Part of a small language model's weights.
Size: width 192, 6 heads of 32, MLP 512 SwiGLU, vocabulary 1024.
Training: a variant of SOAP for these matrices, 140M tokens, 5910 steps.
Each number is 128 + 32 x the weight over its row's rms, rounded and kept within 0 to 255. Layers, rows and columns count from 0. Numbers have three digits each. The size before them is the row's rms in percent of the matrix's.

# gate: layer 6 MLP gate, 512x192, rms 0.296, rows 338-404, columns 0-63
# up: layer 6 MLP up, 512x192, rms 0.288, rows 338-404, columns 0-63
# down: layer 6 MLP down (transposed), 512x192, rms 0.285, rows 338-403, columns 0-63
gate338 098:142143168165108174098119099111083156096149059115115153117144133111129169110115124199131076096186143132107158148087104061134149165138159088063077113136108113148111111050168086098133126116177151
up338 100:126141166130160134140138151216094101150138039103133127082100062155129182158120118095148142152151079181146081156151064154076171082146093088159105167194129165185154177104178095147113156087096108
down338 097:083151101114167140141128138166129101122128153133148136102116137112114085090096070094168127136161083114163102055101153135105158118128133149060100151098107106176095123157147103208158171113123084
gate339 098:140093149100112067191093140103143110198068125124148157103139116084144111121143094140127132113058102155123168112139121120112138142157117103073138113096164110108105153146157127079139106155173090
up339 097:106152181173208084147119144042118145141089129153179186076179095089097111102066172128196099105106148103136118139120160134142107148125106098078111111145130096070168080128142127072090131156133080
down339 099:128152133142052096088154211148152153114172099163133142133132119088112073147127119171107109125172044113186102113068089117084130133117110159151123151104044197105180146132148126102129117164111089
gate340 098:127140149134126127094124115050131164121098101117188086063155109065125137157112152115085154113156122163117196183116122143190105064119093107112114116107089143208164162132096070072082137134154119
up340 099:163149135182123139144109192116118079123150157126149141080141087105105124159153149129176083077083131194088150106101150077103085062157059092107165131099143191158115172126115133164189131118125102
down340 101:112147126143141124129109209068118142105099198104088084121063077135119109103170196121091102120161150112087221152118126106141090141109144170151128156173104179129080146171128125159076134122170098
gate341 095:179112130174120180128127104132140062121130124132083089156092120125210138091083126136162223179130078132137094150096181111106132132123178172138162133116123155164085174164131124180156138194118108
up341 088:098147120135074109106116088111116136115128080172136128145128129138099122089084093111083137131126135176149194123174117157136093075188136107091131173120125121152164117157132103079145156163097069
down341 092:157169166152152104094137083113143073100124153129095147124133145042148153113121152150154148177080130119159094083158159140071061040118100161107167077118165094098137157110129107175130154189152103
gate342 090:107171148113133160102214207088089134164181116133196132137114159112159171126133147210108140150114074133080111120132196124169110099172097109159124136153117138148143097179128165165129138094131156
up342 092:154179147097080115134126155124127123104096074088148158101073122088118108088143135138126134085141121153175184168115171111094176132155157113131110146142204118121125079037159190157078151108132162
down342 097:131094171145091092131160125173149119139076084069136113115128122080157164082182148055148112102089119159174091133156140105149107144137123117156107094113109105148149081079085176136082145119198125
gate343 087:095075205169194130163072137089131138095152143164167134106145100134058098167180133121117148209217161125145131090114082186138100129176136142130111140161112099147135138182098101110115136160090145
up343 085:149106079198121069147167142159066093118090158076050176080130122073100165166156084167129115128129120171128099124079128091115088104163200127098083134135148116159146141149142162136084082107146106
down343 090:095085105064088130106107125169139093182134128171070164119141086098078100134138115090135130117132158135081138117123139086110146115106133142135106138225172146085105139162183125102114153104155155
gate344 106:191122136134176106138139099159107137164188099152117119121112112126101146157096151073072140105206113071118143098106128129184166109116162115111169179085147136138202108101119089168084100129138151
up344 101:166103068148121097130138152126125127100152055143154138070191195102176084163109122144113187150063194125099113151158125070137069177110118186163153152138080152141131128152163109102120126159120117
down344 094:126099121126066166080103138098104149129174126166149180143148142135111134171124152099147086116137137141123181090113157166161141088117119142115090120087141125062140129080185067112105107139118117
gate345 107:159180127143100126147157130138110181140092107157100130078171147154134149095137121107147110090111111165164076140172102139112130176099129104121075121130144089103109162128175088159118065134137176
up345 109:136097139087163122075146161100150051157148125142098170157099167099063086146181133092143156147137148102142129152106130134074108125169198122115126115143079126133079110176118118109159131123117136
down345 106:154198103083109123079112095135088028157186106106123112159109110119129180074164183178103074188134151161081131116193128135053046128149124151132157141135149166116077199111077202153128093113144169
gate346 099:139149122137103083139121151154149116109147149058130074100122152188162179177134108129112093155068154139183091155172108104164119109155131112151177131096074119170133167142103150152115090172099105
up346 094:137122083114144095163075092210161108134116166141163127158181087117154116171094182105081120126135115082113107141109131195141132112081079182122088154104159127194089150143149110122131157123154132
down346 096:086100131153158119145147147097123141131101174119100104094089094132114122190139094097061068180190150128120118099109158180105153182102111205105117089167117106110143108192154122167134080154114119
gate347 100:139099142161118122131067140094134168118109082113095106088183139142188151070107128074158181149156106111147140145079155091102158174135144208119090150120081056154160114173134114116146178114083080
up347 109:094111095121106124104136077138128065148119129153175121154163149150188145113121139095101141172145105108098087109175155197073160138080165104142138107113164129093146163132108144139200082129126081
down347 102:146124135116096095132063140043183208085114130130088135081117138134122118135137158117118184146128119112174155115164080103102126147105177133068064088108128122099235134123168125156115154121138151
gate348 095:148132078087167085181136141057121117139132070090118078154182089111124171146152092125157124114176205056085119142166138107171107100099116117151123118051107121127163151149098136148086132154093119
up348 098:126175160069142097119057115148086203111161093152144105100151142128103159136151164158141100139187171114138161063123141171149158071101159105173106137139143071107175139078150102098210166097114175
down348 100:158190106159128127113114047111173125144145156161199101126081150139101136132188057087159157114139178143119098166114140117170111107172104086134142133188155119116043119149151122138111194086056119
gate349 099:053088074094137092097126150115094119176133165130156088096119120113153139196087129174186104080092127137145138068104101066072137127164127113158145152132126121135157155107132101127128148122111128
up349 101:133155130105135158139123149080176114181098062174136123154156145125143152061186171155137139131144140131117150072143102097154059085154096153106105143126174113149147111113105172169141090055127100
down349 103:111136122148184143096156111059115110105151127146115081119108187204118078133125134158085158102138137127073180131121090158113144166199153106133116113069173135181158096100169075124153112195108115
gate350 095:139129115195090107119101159085094146109195104132181088133092137148116129127093129091066109141118130137114144101098144086094130175100085080165097086166185156067132139100108188159164150088158142
up350 110:101130136096046128190137201122152151085082142131150074191115195155109079127134161138102089134148111120134121105128165113209107188119039132058136166123139120143145084077089148153112174174098111
down350 099:097099113080131104143132122094177108180149127135083144123129166127093112167160090129119096121132077066162136162125131081079154139185133094150120123076186173200126111116163105101095101146155092
gate351 104:116183113161107131130120078066148206182093095093122138116058119060118099092072175167089141083144096161168147135105134127130075117129102100094135099117146137129137144166169113102121104126119161
up351 093:104153149112113099125172107136128093175141104092146138145092125149186173118113136102076145083144154179135081121093177107174108136078138165053148146125133141071088180134107176134133096117162136
down351 097:136159175099106124175145149089113124089091176090132126072130109146108082125152117183155106079158067177110128088118188102123127110100157121139105116115101093164166102138172082137140124140158146
gate352 092:112146162119118094158129131142140116096181170107169145150130166132136121125125144182139194137138112162056145120146116153119101149139100120157133108126128184156131077150117136180116098140121134
up352 093:154141146076187153146099157176139113171156092155166131043105163105082105125196131096064122161152131156090159097141136092129200113172120057121152138154116094108121132057161105099081168099138073
down352 096:156102086171104113142160123162124163185162142109148085105110162121169161089182129215167119104173112115118093064134201179113150132088189139132127130120165145119147061146115103133138145076104077
gate353 102:184111121182098084075151095128185074151135099107126127202078191134149129069137083128116075134106137168174129177092151068144164133150121124093168139191150113159106112138111103142106054184117102
up353 105:196102214174149120139083127110162146168111125116168143179128170117108151080125156104137134125183125183138115122100143121143154116181089102121141138191140177120108126086152117141120142162136131
down353 104:127079155144123114167107177123204127140074165129155089178084178105098061163152114129179129126118139162122120125183146109181142091110083138157133155148189095144066148139130089101128092196172091
gate354 095:164098042104192091118105130121103127132124146135135153132087113180146144111133149152208097081121151125125121095091174143175143093170111093104151098052120126155125076132107149133144086164141110
up354 098:119116182152118142131112107162103142187123139108083108172143162095087079114084167090124139178105117123091123119105072118022107139141143131156091136145137114087161171166096143201122132161106121
down354 099:120150077124062137089134151084108082176116107135169102142143145147145076091089109186139169130103166184100114123130131123137103138085108135054096115197078149130119152153128150160140171123101126
gate355 106:111114052174136128144122150115152143115102122154145100129081130118121132081084176158096167192114081097125206060112144126111207115168110097111149059147099114140150159137180129195168157118086093
up355 106:195166120131108150132159136147144149106149096148093178117115120099089117126111166152151088151121126185049100200155087128157110113141122154112098105119142174152150146139130059107174079116111086
down355 105:123125135142157190067142089097197120136162135132107098144169147151123151120080070149163165155128140114143113104139132180167116173093177131095129158053154145168135121155152137095152168094125145
gate356 100:176090117103109083135081175140151075142188172161149147138102147132118122116146161185086139102133120169107113097195177116113147115142173108083089135147181074114100198112104137128094166099075108
up356 103:113138083101151125158136048124111129095137122142121072128171143147209123132181097163142137160119092091091142125091187072182132114109085084108114173129163134137075118142167197091145116132117193
down356 096:113068120136148059187153114063179179181127147108147135134119154148188163139123099103148130177116107118133120167126132114104146165148092134137106117120119091124148153163156100090106166043097163
gate357 102:143126110095102134163185083155092155156146062176144110112092093143174077139086090157182117125089132180131128109135130134198150108161086155144159092126112137085124140120130113125084128144179126
up357 101:095134146126163187098038155117140094145161172078133170115104126101148163072178137101124178118110199179149082089112124157102100132075126090151116173142094158117154095155222113110157118085109160
down357 102:128080118143071137111196132177168057172135177166104112110108121141159104126085157156130181157205120181118134109083137096136158092154095088148146146073161116194174126136189117133148177116110112
gate358 098:131224111112134125121075173117121144104138127109136144077114162139134130159062193138135078128117155127123094115087190147159126055079199069112099151130099150152125162126156093159136152199124128
up358 104:127188200136145116070142129134128100123087123127120193133120088161133153087217127140151088076170105149133193054067165149095136184159127118141121141077104136175071090109192179139060130101134095
down358 099:107105158113185184151130108100153140077108109056159161136119121113131083138096111091082084118163131135195178158171156067183122093089155124113113140129103117192162118140151100166089140160096134
gate359 100:105099113127097125143110095095140105191128138131147127137100144129078179141178140146152082159116123118114114115097111125141146128091100182113117086152202077122131187124114159152083139130181075
up359 099:152101133109135130144152081121140091140167086149096114130138137127142073140116117156143117138121152155150150131126072114151160116150084106105116110086065113083127174203094130086082048147137128
down359 100:131127100136111200146203096113158164124073153113172161111201126141064158102149107130089159121100147101091132132158111068155208155122152104138050157141170167098076139135085153142204141146130100
gate360 103:077077107145118048147145083149153077122193167135196093166164112130116126115141137150098144129098118068104088116085148207132155239123131124167121169100145142124096150141124118151138163070121088
up360 107:105149136121167124120176094068132095139175124137183138151150133169179107087197164104092151087079112137146122070190146140132137133149142158076173187176150098139125182137127114143079052141069109
down360 100:144061085123185128105108122108130123124161131091115132180142063205064072141107107122171122113126062075145145124120158137175083126151120143172072101138131110145156155075137101118122091122050087
gate361 096:104147058145166086091102116142138102123148172134179107212077101110149180174078135148148188098107166127092109135178140073187103096084148176119141213104158122120127118100184094102152076140075112
up361 106:123122120120095160117153125168124072103153150162095115125160131121152061207105171069090123162101098135101144227105124115114087151120113134154140099132119083089066126151094159103122103135108147
down361 103:127159110112094151146086108115101067063109137139106133075119196135152065117117157117123138158075111113141140162155107104139130104130124175168110115115199170162148099090123205155069183109136066
gate362 102:131116100171111107100105160133171078106139168181112166025167192142176116098150141184121118120130142113087143160152137159148132167140072141134159140108103164116196135160162136133133062104129070
up362 103:186094102135144094097137116157093146065110140104142150144116121163167089099113140086103185185126172202108108078141155105179116150083107131133145118152137171112109140118154103156128159129081152
down362 104:116088153141090104131124118135092118122108082117095091107124116069096149067128107160120134103198197145096095241151064140150073127202094153126094114155122086120130037068100111150105153095100168
gate363 096:107161117141104154091076129076154155165106102112110108096115077141139099148215097121091128155126170110171102145168167118104144094098095087099130094151033152161115089134157146134067129075088157
up363 091:088161161117145133078108102110156203106160081104159144120135190105101141103119090116125161087094118174158151119169135149158080134157141129204129102126151093137142160144128192093163082100174129
down363 096:147115128154072065148111157141116137131131077131055130167099163094113192128105158157176168189108094169103120097133106131132137052088092098150173104103101181082116121086121117123121150111132129
gate364 112:077147059152077066158170107069100148128104091114085129108112126128118153126173138141148171141083110120085083146158142143172126172130141092143157098101136153211149134104106166171107175077074075
up364 111:125150086091078116122155115084180118107143118167136145124124139047130138143152110114139158149128124167117123126114047109129151166118153085159110140175086142131143097096113150146105123136102115
down364 099:097146126150147080153161135165157119147159160139120127175139088147098104111141152102104104117128138169090160129156111118057150108093140121076120125145077147102178146166137152120081099113079077
gate365 091:104091131162181125099127171120085115119110140131100164165116131158156127101125167143144154168123117101098166184177154129119136095129178147133156072155114147139174076079181165140172170121189131
up365 095:100087147086101090096081149090180079097097114144088129125127086157133159102174077129138169160111185107147137103169093119075119110160077172128112118133128194148135100154133110154097137169130118
down365 098:147103174077099139081151126087074109079129082111173138148121146113141152108174092124128161140099112100106152130107119122192091174089163131118134133187169102152186093108052126069137141160149134
gate366 108:101141101113094125114126097156093128128065092226142134122105131113141132132149162155116170154120084123079102158119138126161162156155125150075119115137101184133095144148173106130176113093117118
up366 110:076125111174116136146131113176052125109141089135078094167125150106106090151147135118128188142122163135141050070109150104109081184136114134126151109153094115141127091100114133091121179136135130
down366 104:093095107134116112107163130098198211116119143136068081131114095127164084072101165087110113112120115160206163068126151135111133168099137108143075088109142129125145054182201181132158151106094142
gate367 090:116172136119134170183125136091129119161192159110164099116129148164123146147151112168074126146165110108119098135143109139171177136184142167149097174162152123089094106145085070110144099105126166
up367 087:176149119117118136122167162091135078095090163109152176163114137089114162113116166161163177160060075163149038110160151162089111101083109086093169162100134130133116124118115149097136108130141118
down367 090:117159119133143128092109117065163116147095092138116154178145102150146118184146123150091110150078182041135174157117192117157135070169168145173112141103116171109149051136140134159070119131118159
gate368 094:162100108104128100101131090132141095159151146144112138138151137135177123115186156158147125111132168075194161124089123141120101138081152107120146060149180156078117129144160121142107137164130166
up368 097:189141123100123141182093137083112051151074154153102105192156143149111080123184090137125112102161120126124163090095110157113060101179095151105155137107122129086120088132079145101120103144106073
down368 099:108108134025104158126058101121135117134136132126184133131103116143140190179115083122112094115155120184098124132157204109129091135139166135163024132096111134120167118090136140154137129105142116
gate369 091:128090113122122133170172115143143108093122121093129167140073136172085137063175142108153147116145144137088107127078168082110181100086137167111132121148119100105124164124116178128101080176101113
up369 090:083107138090133127046147180109115101144099106149156143151153154135159143156074181076118099139062170112153104144170117202082090151136110124134069158118129131159136092155132165166112129116137081
down369 091:112165114090135095154091142175159137122099107144122087124136106155119099168159172139121133130161118159173100131128097164150060141188145090119105117079133136126093144160207139169050126118127099
gate370 101:150090152144116158130140166157180139118133130110189126121123106123166183137129108142130148123121089144132151163107117125105170177161153115137085147117114108161169101130164126094110130126060144
up370 098:231121100148126079096114146099081135148128176124110047149127112112169120141163153112149102104136147162157112167131164197103131117153109177160114152163109150114121109107081161214147126179146160
down370 098:117127117125106153120104105143148116194112118148073090047170122119159171101149152153117087113096080166129125120131157132123155081212140091167125100154156088123159132107095098160146141119143108
gate371 081:134158120140101125168147131133106118165152112170151094123117066115103088086094118116113101133154109128149184092145074158132106121138090072166135165182137064157153162170080021105105146075119129
up371 090:105118093157128151119098075082114194087123128165140109109124101078080161126103151132096167086130144153131150142135143173185112112113108152148156159143123131159061065131095099109143106132138180
down371 093:135073121118137109177060113081164140068102063141176119149134077091112112096131157133084113117156170170082143152147066167180142146114119142133195133112092111128131081151155134101146142102146134
gate372 091:216104121066206149154111174143159136097164106049152096143140123193152157086110097117173140126119173096089132200152159156148097123108145118182087107166122162148163089140160090120166101141058088
up372 098:222116118141137107149072177074142176135096109122160117148093084125092168159114111124192089152145131070120133135136080123135138139116147121163116107160141146157174137089083161099100110152120079
down372 099:106155173155114103082179172096129121141142118164139139161112178076114115130148130111147140123124147172170171124131134124108179094145106126076171169070116076127136158147124141139139123160116176
gate373 100:102109136135169124105157077069100085149137069191172155166114130114169134087129160195173129147055163106096110134135173173085098137141106152169135161093124082131125115120103094173212193171097115
up373 104:195131154176091102080134129090130127131162119108162133140057130102169124077120088165060149145088166156145117157119149087088133158148111077119124129083185109139150103076175181108192116203158128
down373 105:133162096123167179182141104125106101156101147129085119189172129097166099108130101142187125124118058128085134153132141118132140133171105111121135144185101057098146149167138055128077068114103171
gate374 092:098133074117169120181117102150078096053079127085103107092192157115163142143148130180170116154148122137144156155098105120141132100112119153078153171108170138124103162155125119114172086143153156
up374 097:102174113106160171131155095162152133153150149112130163155076150084162124147128129173158051137138100090108187116142110140116146143122088137144117115127136153158130096151090159124174121117136085
down374 099:134112177131135161091137066134107099135125131138161144135082051167171041161102109123126120150169142138111157160167108137129083131138167094063095085075126074142110135140144114098087179085109119
gate375 090:173142118123110100103111122120103102113127087148132101185159097150134114057145068142098085102136178142128113113087131128151070112157136113119116149104137131079108124110112104058186092094089097
up375 093:129174138106157163154138128125175131092101132115148144091163078190148131106137125164179153135113051155098101110139104075202088134086143091144126065192151088172142196142104118156077158137117111
down375 094:150117185050076136161144128067145083179134192136159057138097169183106131131110119126111197168094142172163106120115149122153182068032134085166092082147094086156139191109143134091072141125128113
gate376 099:139151154130055127160142151126093129151137171120111108090073122134067091118163166184143026124107173104165091102149112113129137134108143162182130086129103093117115126129125106147126114135117159
up376 101:074173139147158134100208133146162203147180145119121124116143132090125101100133197125179107171118124123092118145151103124191150123138141148180086098095119098099111037099072133111118118182081088
down376 096:112089130128127157130159139180154115102146104098182153089154125088172128168105147106193176155160140173171147151125166168120108118118118146150151113144172051128157169145178181171133105104152107
gate377 103:136152161117073092112157133073050135081056136146132150103177159069136056134176072152186104140146026104149138138136131150144135135167147163119148127118152087200178110176174113108093131138076146
up377 103:149108120116184148083089143119104138079066127135033149175159135143181109120127138157103137189145125138140140100202107094115119107184130130173119174104099170118056140138156112140123116142096132
down377 104:213108157103167135167136129097188153115141166104116171123106191154116108149070082128135165157108128091101072066107111127101056107143105089142115136049147113115113168089062142127129085107124116
gate378 101:085082130045127128115135112105121102137074172148152132146127148139088167131083147172147146130140181194091156107150114160100072105102095167116123150115174096214078132166133125142106094141087099
up378 103:113131193126091067080173102142161142124157122096067136110134104122159147123145182135120177127105138134158133144125116135171107122155103109158140162136105204087178180092149114112067162096195145
down378 102:083168134078103190105129121094144089150078129108119068139178090191141083147116150140133119157107152085157085157106063157168080170129131115126074142108157143159109173090148122142159121186160128
gate379 117:106142091149168080099152104066132093150172119189150134174152128128133091117082111123130135059148071160098087113136149123105075136144101168091121148098116109135096159133132112152106172095094156
up379 118:129113128155171076133089113110123069115158116128097141090118103114099156080128136130151150105181082171128091061179119103162071160106060173111195164094108111170155089134113145130128141115156102
down379 111:112165073101142100110152127090157120110100153134137171108134158058146059093152081143119120097086180094086125155163073104077124168158120117098157133135135180144146116112111107132178121151120103
gate380 106:154117116077088129182152162112130175156062169100159141190132165102152122099136070108091160115120145129171232126106141120113152127124071143102118130148091167178116150189124201097166135096135097
up380 105:068130090113132110102124139087115160158146159126120100145130108075105155168042121187092148119119122113155103126093130134225146107135119106156187116162050138131128087098114139114152157089147130
down380 101:141145138121102092112130089100154118093185104113152126135133163142106072109183125152118050067182104137124115108138159146128116153129077146133133131101118133089125158099143091130089116182090097
gate381 099:165167177113093130140148151139151127115121166138100126116107144127126117131123159147177090077100123162102096099109167139108073185161128084152155177094096112118156157148177127154117126113186137
up381 100:104129171148151135139180125155117125183125127127179220144057122166119134164142109132150144128151158110149072138125116114176126103105118120087107169160166139156161105154131148069166124116104142
down381 103:096084175132119161089191100156118158154160102187121107139107182142192134104118148114154140119146114119083128194135165122145151098112136131103100081127094136081168104134158112098111086137104128
gate382 094:134135155091114139132160121178152169159211136116101154172147137164168168109126112129120111146116089163083188123111100147117190196129143145123083074136137116099083060143119131108112107171059170
up382 089:119151160091100109133088125117120141092145121170148108110117173129085161109128085152117077088167093161119131130128159139109106128120102160080139124125042060127069051132125172067091098127190117
down382 097:116141105076096129193094091100137164115135122114141116058149168077115147170088138159141165129148099170123125197139144164129134120127136131149194083132074140161119119112182128172141127204206134
gate383 102:130123113125150128127065125131101176153159136106155155140161028153147110078097128116121161139121170162170097130092153114125131077142099169127166146163157163186118084075184182101134136062136065
up383 094:180088085149131140131122106131100131141077108160090058091155112154118092123144115178153102138131180057072114106090178100131107089106150173136172160160162151133084092142126054116127189089137174
down383 096:161146083113123066135137102161120100124134144148096114065162176113099091142053155129177124102097155128145106092150152080168113160135114166156176156119125137152172114137173095152080153139126139
gate384 106:098086097111139100066170152136120088146082168149089193104094131109087100170137153138139131152171114147130111158069122108129123132125173139112109120157108104132084158137200109160145115150125096
up384 114:162125070119155153149132149118106130108201172089121136105141176060112140142056181101211098178092123129100154168154136163141150169168129142185134126078091171165140128175163059074096149154127174
down384 110:126154115097135095116092167125097125108131146107197110161101167159084143180101129123155085170147129144157153145150138114120126113165110134169094134149183128165091097191130076117104146103120129
gate385 099:174129068127092086121137155128167064170130120095118121114154124100087093162152090133095134163146040134170172168104161078118096120112158131162107144143124182156150117147182159118136108163135137
up385 096:134135148158193140129136064097131091067130162124202114145193164161169129126063146177154175126187152162135133108167138086128115128159170152144170160129110146138118164111132120120154118167147116
down385 096:129136141059148081126188112165132137107150142115138124076142115086113098161115124071100084158161124129107090116119139112124136119141196117126077151120118168128079143139120137190085097101180118
gate386 098:106077147067134153124097156074088142134094099125111048163091151122156114168119136134192098141171136138121134138095183112118152165132088174119191204152139109169130065110148100103166188082142084
up386 100:150119123097104114127177108143167152130119121081126148058183156169137133078185109119147181113080146182115128159125145143130109131139190162163118102143108128116088134070113148114154105132157140
down386 095:153064137114132124123106098074160122093100129064183107161105145189158151195094159124140183169118161171105144186117163158132081132132088096081106119125111135140097079165102097166189112119131091
gate387 096:120097128112150143144103058159108167171121131117175142098091079064168127148054100130126144140161137170038136138120120166102155118157083125165110126114154138114152133110138106153076126128069139
up387 095:133168129138096117114173153143107151169104110089130121101064130149142196161130191054134086156142128144088075091132124137132094163155135195116144119110144058135135113126103086173091099080179129
down387 094:143146117110144117144109103141156107158157123106120173125155070098094149105111165119103162070057164138136147102140132158127109125101165124117162072127103196124084117140093103098137121166097147
gate388 089:122123119140108122126148136145170146059140100137108156094138083105129119175128142185115081107102113065184157071136097122106128145168066110117143089133110142119115143160153128083114171128103171
up388 093:163117137147114175147100118169096124043114143132155126130138118124156123168099127122161123092083133180119111112175134086084167155144129190150156188189091099147109131149141133093094126114132139
down388 098:187126133140135135097054117159117103130131164101149137128135127126186221184119046123085128105169168166116036109123179126125092101170123154055114085095142135170153106093140146097176132172128097
gate389 102:101163103143068168138182133160104125157156091140107166054100139145134118159125108124137167103140089159159153125055116079142192064160124138118096127130150155083132165087146168136110096131098201
up389 101:145155123184105105139166183105074160146073116141128147110124135172133074065074106126137024131112128129154081121105127125073110122138117115117146121156119073137089089131127095145106139147146099
down389 103:191126124161157132149137160148112130106160140112113124123130150053120112099133189158121110098074180119183135205113096147064158147067117123137154077161165118102125096129087095063208202137180160
gate390 110:136144101094101115108088121092136141121159135195125115168172151124102125138115155120079149132099133117173145167120144098104094098053053077147141150071117130112149078111129057166090163066136158
up390 105:133165184124091094101108154101040155125124168115145125151077125154157092203161165133088168167114173182139171124100121163069148170129170081127143060090172197116150076104151151096146148185122167
down390 091:145133094133131093156141103119166105161130123131125146145133159156156110162133155146131102091104127178155161081142111102162139125131124095135121149148109119159112165154108107159140123152118093
gate391 101:164155154152130164110125138106120069136124148165177148123144170149067099044147157179160113125185130198159100125071095091139082113067076109169130126130187111133108138171103136097109170149105108
up391 097:045120109119134129125147116147104129086091148134133061126158158131119124087126095151146171101150096120144109131082133129153094076102173148137125144103094084224152151124135102137138125097147139
down391 099:132131066141130127110109135149074161135127121128148107128151075128181130098100122153088139147104089150159180110121180123132146049076129137139111170180117142099097135126163118103092182120099158
gate392 100:122153050172135144174126119059134124119149112108149102135090106152117056113128147140141176123120128113086063093163116159111165105146100120142165148096143081143118140128127128099183085092131176
up392 100:187098166174099138133188115130119117126115130186159171133108167104097058142141169123090141185140138143136173176118137108116120135104108154112130144140163132175109177112088141125102182094170120
down392 100:126061152113119086109111130084164112128087072126145107187122159159128068165125139116176111107141199094134213141078139144135089110167139133124142155162102123144174120091100172088072118115085061
gate393 103:166110129128162099146138140116190181152106120136162113130091096180078108181109166120115108123096130151110090127087148159176136126132188136188165098159094110029095094129118076114162071087135155
up393 105:119158099090124144141095141050114156136094141131140091123124160082132080093100133156131152159156149115146131042115128147098111103138143121143160123115188160214190158188139130123173159127145141
down393 102:113163188149067180128131119062107160140143174098147124080121084123121139186118162175117166183115177132136128161119120148194101148151135134147118111170090133139105148109110093223166056115134113
gate394 097:093124156109132119094142164187124144169196100120118114132059096107106122180106107150143125142107094162142137117162120130144190116095092119105129106151112187118169102115158121150107118122122138
up394 097:209083178078131166144187112126136091112172077167146086152151167149143136139127122132156123113103116150078141085108121165156168182153120190087099060149144106108120189135064139163161182185070152
down394 099:112128142146112138078149109138162077123146147089126138139169164112149101106185113103140077182123091159159146141168121206144175140146169136084103069107181116179186128134115133110177117110126146
gate395 114:162167158202169164142057137095191104128118088106160096121111098150111099158126114058113165071161105136174077131126104124169152134121170133084145126189097066087172106128143111115133093148139088
up395 106:103139112141150122116128157163111189093161113125075142165103167106144120107105136220100079122136094098172100098173063099138125201116094118116131124187145209109127203132124138105105102162152104
down395 108:126104091131150157080139173129088165141151117129143148167122160199148183101115124178130061131145132145078185074104144146081097098132102132143144153124113137159087174199095182152147120123135105
gate396 112:172140131149067123162169151118130126168144072166164151085125158108093157127154078119107106095156052169149088110122101147102105178156123099051139119101183150153123134142113132159109097066117156
up396 111:144113180091082185100177128137140142135117184112096174138154116121142134126092067072129115124107101109154169152115091107152099087199168233068144153206109111105150122071104122118111141121129152
down396 104:133093123091109127103082146153096167151155141184173145046111098131138131163157110134179062130158125124074195059121147168117125103175159110130124148163104107163125155147217125131121121122095153
gate397 103:107106160114129164119114121092166137163128063147165088120175126141098159121157067154120128105091067118099178075165101147142108086164074149101068138155141135143147122114083135184141093113135135
up397 109:050151096120119117122165095176112133115149156095101119206103127152069113129100186102139092109177125122091137107159167137140098098123159110144149133132084197186133107131142134172100123122123052
down397 105:168105094115160126164116144177124117099073156132136128130158144126163099121138103117170131161129127172206148107091110127110127173160153121157147219113202071176154140189118132110166127077114174
gate398 088:092108140108124174115168158103197197112156168129107156094131154142109133168057146156107113149189077175176142165180104094121120122119098137129100112126082111135195142075207093127135084174140092
up398 089:100142174118168157083129113108157074114077169131075130123143151073120166143102121131134172149121140090175112120137150138141095081086177157110111118112129156159153070163112172181111136167130093
down398 091:188030164130124100104087122059104154109107218134103198184099145128121083087120134090104066103150170120100156117115118120137105100167149142083149147100141106154190088122137105100113082157160129
gate399 097:113150156113150075095148127130129116136128126146195141100186204175113117146161126134118151109076058120118132084065142140178125127117193162105163164158144145093147134082139112067126145096120143
up399 096:184126152112161088137104152109174105126106115128098089089170128164167107120103107121094071090185129060058101112108094125082137135139119200101137193097120093162182122148162058102123137120147144
down399 099:107190101127170162146137060126120161107154140131106089084102188159120129134137075096104140173099128145124126122103096166121140111149093179102171152111048069111197149079153118101124108151089119
gate400 089:104109095122142152125108083108125105115160152150143134157161135158157128149163100131135102143092117147121143128121145138096112136069110136118142136174101172151127045083130079135143120106095041
up400 099:090151164164129143128130149106162177165128098046118188092134103108186120188143107147088127170083116101095093119040103181104170120094103148086131190098093164128111104124113135129101136104060113
down400 096:129155129096096192087131123103079130130071157145160164107144117128135195116157134099079085205155130170123119146116094151134080097151125145147123156094116137138134087077085118105119111081153115
gate401 096:095168110143079092119086114120103134123118128059104118121078177130148115135072124050101176093130082115137109166118140056113143103115157151110144144096139159119149172090077113149112141150142133
up401 097:134080197153120166085225153183151148174134160119109115093148139066112137080122095111100145130103193116120195133131119123134170160102084114112139118128140087090091140141179173125140083117171160
down401 100:127121063129121087098172120120172164138145089111154114066088166171132127237088038118141162118144082130084147078100109125170136134120137157163126134113111140130103087071103100163171108177094161
gate402 103:133165097156075090122062143118136099093161146130101100131116092115129122095100135120072122168150088145129214105102094170141154130104128122124071162143118149171169096146153143152146187114169127
up402 107:143092129116209115197217099106114166102104119114159125096127118113159122128099106134200175115127120136142066131136152114115128131121124116164128087185102127051097173154149073146122119179110174
down402 099:176156059150160118117055163135243176058095166123129109130173094138178116205144135092135123117088129134095137126145126170092116122114131119172143187082122112210101095240138191181124110121120148
gate403 088:085153179147111172104166070115082140089154096155109032127170073141074143186158109164082104129140114113102127145079129126171186113153142128092077189148133140162149120130143132103129127121115085
up403 089:120138162081152165146155153135095132104159169127132089093144111128084115144103086141105113120138143143159145135135092094156121086149124140100101147140169120129138086108190164136051128126204093
down403 096:151105129107074115169117202124138105107100208106096103155106147163117124080096114116064174096153115131081129146089095128111127163079147110139147117179109154075134135117155139093066112101178137
gate404 088:146134184084163145074078159166117097092083130121112072154145114145090130135083124118134162163098089142144130130111150136137182106095152116119110174161090158117135174129159092100185168123105097
up404 096:170131119127192109070145154138091111158150123125153144087150105140156053179125128106064159146083125122143134186143103138158111138148117117093111093128210154127106117094207166136120143112129140